Weights of a small GPT-style language model, trained from scratch on English Wikipedia.
Size: 24 layers, vocabulary 1339.
Architecture: learned positions, tied embeddings.
Training: a variant of SOAP for these matrices, 158M tokens, 2416 steps.
Each number is 500 + 50 x the weight over the matrix's rms, rounded and kept within 0 to 999. Layers, rows and columns count from 0. Numbers have three digits each.

# layer 14 MLP down, 96x256, rms 0.35, rows 0-95, columns 0-31
425518448548493514466489363534493589551528562590462472566503517491488442446473429510583463484498
444449572491473544522430586420454500525538515591474441567506495392477427463440477470519453432493
514507538567418506554493508528470573436441433512506535467524495469386354430494536561481532438539
419638529429480482541514427469511499563580427418519510596517480491529560426447476508484520558453
466440515561420474483512578499417492503456576465440519452446489514560501545454489486510503448495
588545494535427427548570436566516506532545533540431505565492528484474547519505541472456486454519
520497512488552574503505393530469449493505495528494528496483508561542538590477431528534422449472
537509517505484498575515462495432470510541542544540487488459482389467579568491522469524527591426
545550504492631465433410519557394427522492574287559618505447486539487506526409442452468551502404
509396527460511463450572595549467509548499463470563515496560482436469446434496539568509562454589
472538445531548482353430600412539448430447476511451560560544480519472576543552495602475525482603
528429466483474474425506562490506556530437413438506541588403488457501497423550426492500518541533
475459456485512513526382526505555556451526461592551476520537472493503536522558544512451587457498
564441492543507540379527561406485395567433558555518503538481543566548532473452395578485480515474
489555590469564522603527448487532547501437543448487417522525431479603476554551510512525540533541
501478554461531451370444485437577525503478504481485416417515499500467464472429462521490456515471
468439470405497492497571518475460442455598506540469484523450571509456565528497571465508577539506
489437499441487537469565494457516524498501537575601449451472494547518555527512544419500503419573
432438470450464513478489456459387524514532492459506560428497471518522439495479526524460490430560
488596491508454505405443593514439568495436577664451563487534419541590467461447534513495535451492
485490506540448472497431535515473521525462500480487554574558522537507585528548563561433578487568
546528464517435534496450433398517438469366486489509526452467528510488512547464486423484539521420
506488530475515506494465388414579471479486504624503541568468454520519529441532508428413462443524
421478566459504499612494375558503460498550549520534566522548505504468454488519533478530591517468
443593421482410501509465519442452499519487475483526511523524485453499437559464456505515539502463
511493577464578482476586393477555451512529545486550549473404508445519472518443569499491524493490
518513485470529470534453637488418466551521467529437469444578451425390523407491600569463485413555
530522508536440505531519384572472574533403611418518436331531428543504579479485428444475436561503
504440529601528429495591556492466539486592533503516552545416474596482493444496474456540562460484
565458454485546487501458589494420544451461555630561438572490495500477451507429407498609500495541
558535515499547511505509436485485490568494538469544523537453549471544538499443527446505607478440
562569515521561473483541505517503419552434483590424487519506574506521568463524448497392523545445
464474452528491480629547406520471520565568558448522448463534422496459471476451433506522449430411
481470507493420508547492516466541492495413514427474461480494454550517533547415423483513481507516
586529519568534526487490552430500511527465476506499483513412539664451489527431452519475550450523
505380511485530450537419525510460468528503535496484482370578523371479554546534482481456527500565
452434505502436506602529500477493478451519454592586508499468541456513468515565460508529493443407
562415531525469553464514429437531614449417565546507514523499545535453411530494498582501524523623
420491429496595542526491432477414560476518497539535490506489501495552499478524502565557513467525
449508490491362495648445488470608487507443528479483439432581439401559445492504506442480537526384
457361490505512452482517433498500435495569490527595520559488406565497457483464496463502512485452
524516465485537492514520444455480431489550436513546491495442508599503514569518575501490532513456
573517537447569456498481655425475545480508565534462523518462538418444461533534545488502452554548
495591435565542517481472623525428597537520547426462534520442458433470496558501524454533521441588
498471512539627566403511440531561535495501611428573496557580508517536449456429511461525490467484
396561508447519468452475402513450501495510561342506561528419465546541502524453486506525501489465
490393444563545538497421505539416496500481496512515458523466498493533509530506602547473504521384
485626507554525461426441558515472594544474463459563483360512493510475507439462440431555454452502
602464458419464523441452502518504568490459524424458494589516573533479542622536524508500512409479
486494451514456466527416578511530439461451459480511597520497531411494593518562537498509494565510
428522447426467454413374533556547506476521519491496476467461481450579516529601541530539513400490
517448467455389505542556512519570481516506537536469464509504528414493562499578502489435478490518
493487470580479522565508443532557527482489420548485601556553483435581583519579568463481530478535
454530481445438481605500571561530547490535550542539494534464482419535486539512496491588519636516
490442499449586509390524579451576448485417449408490524487513463566510522417487411428587522523507
555410446569514625391574468668495467591547488504512684500477449524463402475490485500595496580489
577473630469410459421476483488455431511438498440465555492493538471497538490530484665480423426587
544501484524665464478472443602555470549490405436512505543567522531596509549433523466423523548506
475472485489479587593400466602547482516432495409495465477471509475493448401509399461587477454525
486569476530385527421519512573545647525474540492489490526543512535458556512484523533485491558525
551629522553440487478589454425462500435475569485523579387472516577507501462489399486509458468575
539561487521605468581562602513415576490572487555486551454516534519505540561470500533607472478481
465545517502546542552470476477502504530522550512463481431360565518446477544588485512525545482538
491471574539448555541547511504472540467525479553556500454501530460575376504545430500450554498542
481457526529462546608509520490558535462469448494469556635368514380421540536543477462536490546573
481393523573524503495562461486464559437424496610551456504479529544567531468596564461502470387543
463524567441477500550593559576401513444517413555504442641479541514493548473498462559510462549518
509472427469557528525528453522522481581437559480503506514457511546425478427569584527524505509515
527572512518494554540479372487432490501555489546492484520440592477453413528583488448576434542551
506469531547469511539517448536536494443522461541482469492475472450516500541557448479546507494434
507444569504579443527492437529438435492497446480436594532527579541430513455509477373570543501617
406458444420514512522537614484480485520523563509532414539504465459515567486450554512456421505522
531453523534544458502471477527576476491473477549443449501559541492459458504431435492546491453513
628625400411419481420532574464443511515508478484457554473552520559505520496485520442496534524466
481521529453523505483483604536421536519568502394634475483553482487480459609435497376437602537453
490582480544556512575546376466480524473528479510472457423526459647427460518610538469478505494501
597440560491534441510470461476433571488532578411533531379481447468482528489460522536526477441559
486503561498556500526480514499484402537523537464486583454559481555531468493504505622507543491519
521462419550491518457441652449461479505427482540553440487457563493526514526527530438484528428508
449524516513517465456505582479468508426513556588455447585535502570428406497501487469459434511528
452559508481489394612544451445464432452620402446503536495460425481475562459432499554492553577497
570511502528616536545494381493500444485563477569511496535529559546493543539466508457457495551453
467507419467468549530550400421498437482475499497537620483483384616544528536440475483510593486515
542568461544504509462466591487532499459531515386475502455567483511441469556493456492502441519534
500471545516521477487493506506517498549541447510373578490460449554519439495482513594467506533554
431514451509485490452490451540533479458454551443453488463591475539567544512578387561532492492578
474541441484466481533492596477460443492488483516479498507544506416516518533441560493438422535428
549566476513455492484513561466517515578560535528524502589438543511514489514446507515489470476550
546385477491542487447476471530418502583377547401532510570530509499485510472473521595504488519521
505499477518487484505595436502434523482566433542653476563437484471550420393445526490529468499384
567580482460491480487394387588516545420457394476540523507576551414486510503470453497558484507478
507463487508489521486449515517566529532520539535505411488431492370492546533442576472532479404416
593560556577415549594558398455519482507676530435549498553465534591483624503483548529465397483407
521460600573419508542519450508512506491467417524494452500515461550532346443467481532479483463428
526466501513539480555509531501455482445487535495413493542527473528433503435522496545430501511454
512595565565398496487489589446468519509512555582493608525525492463466536561428548470486554454586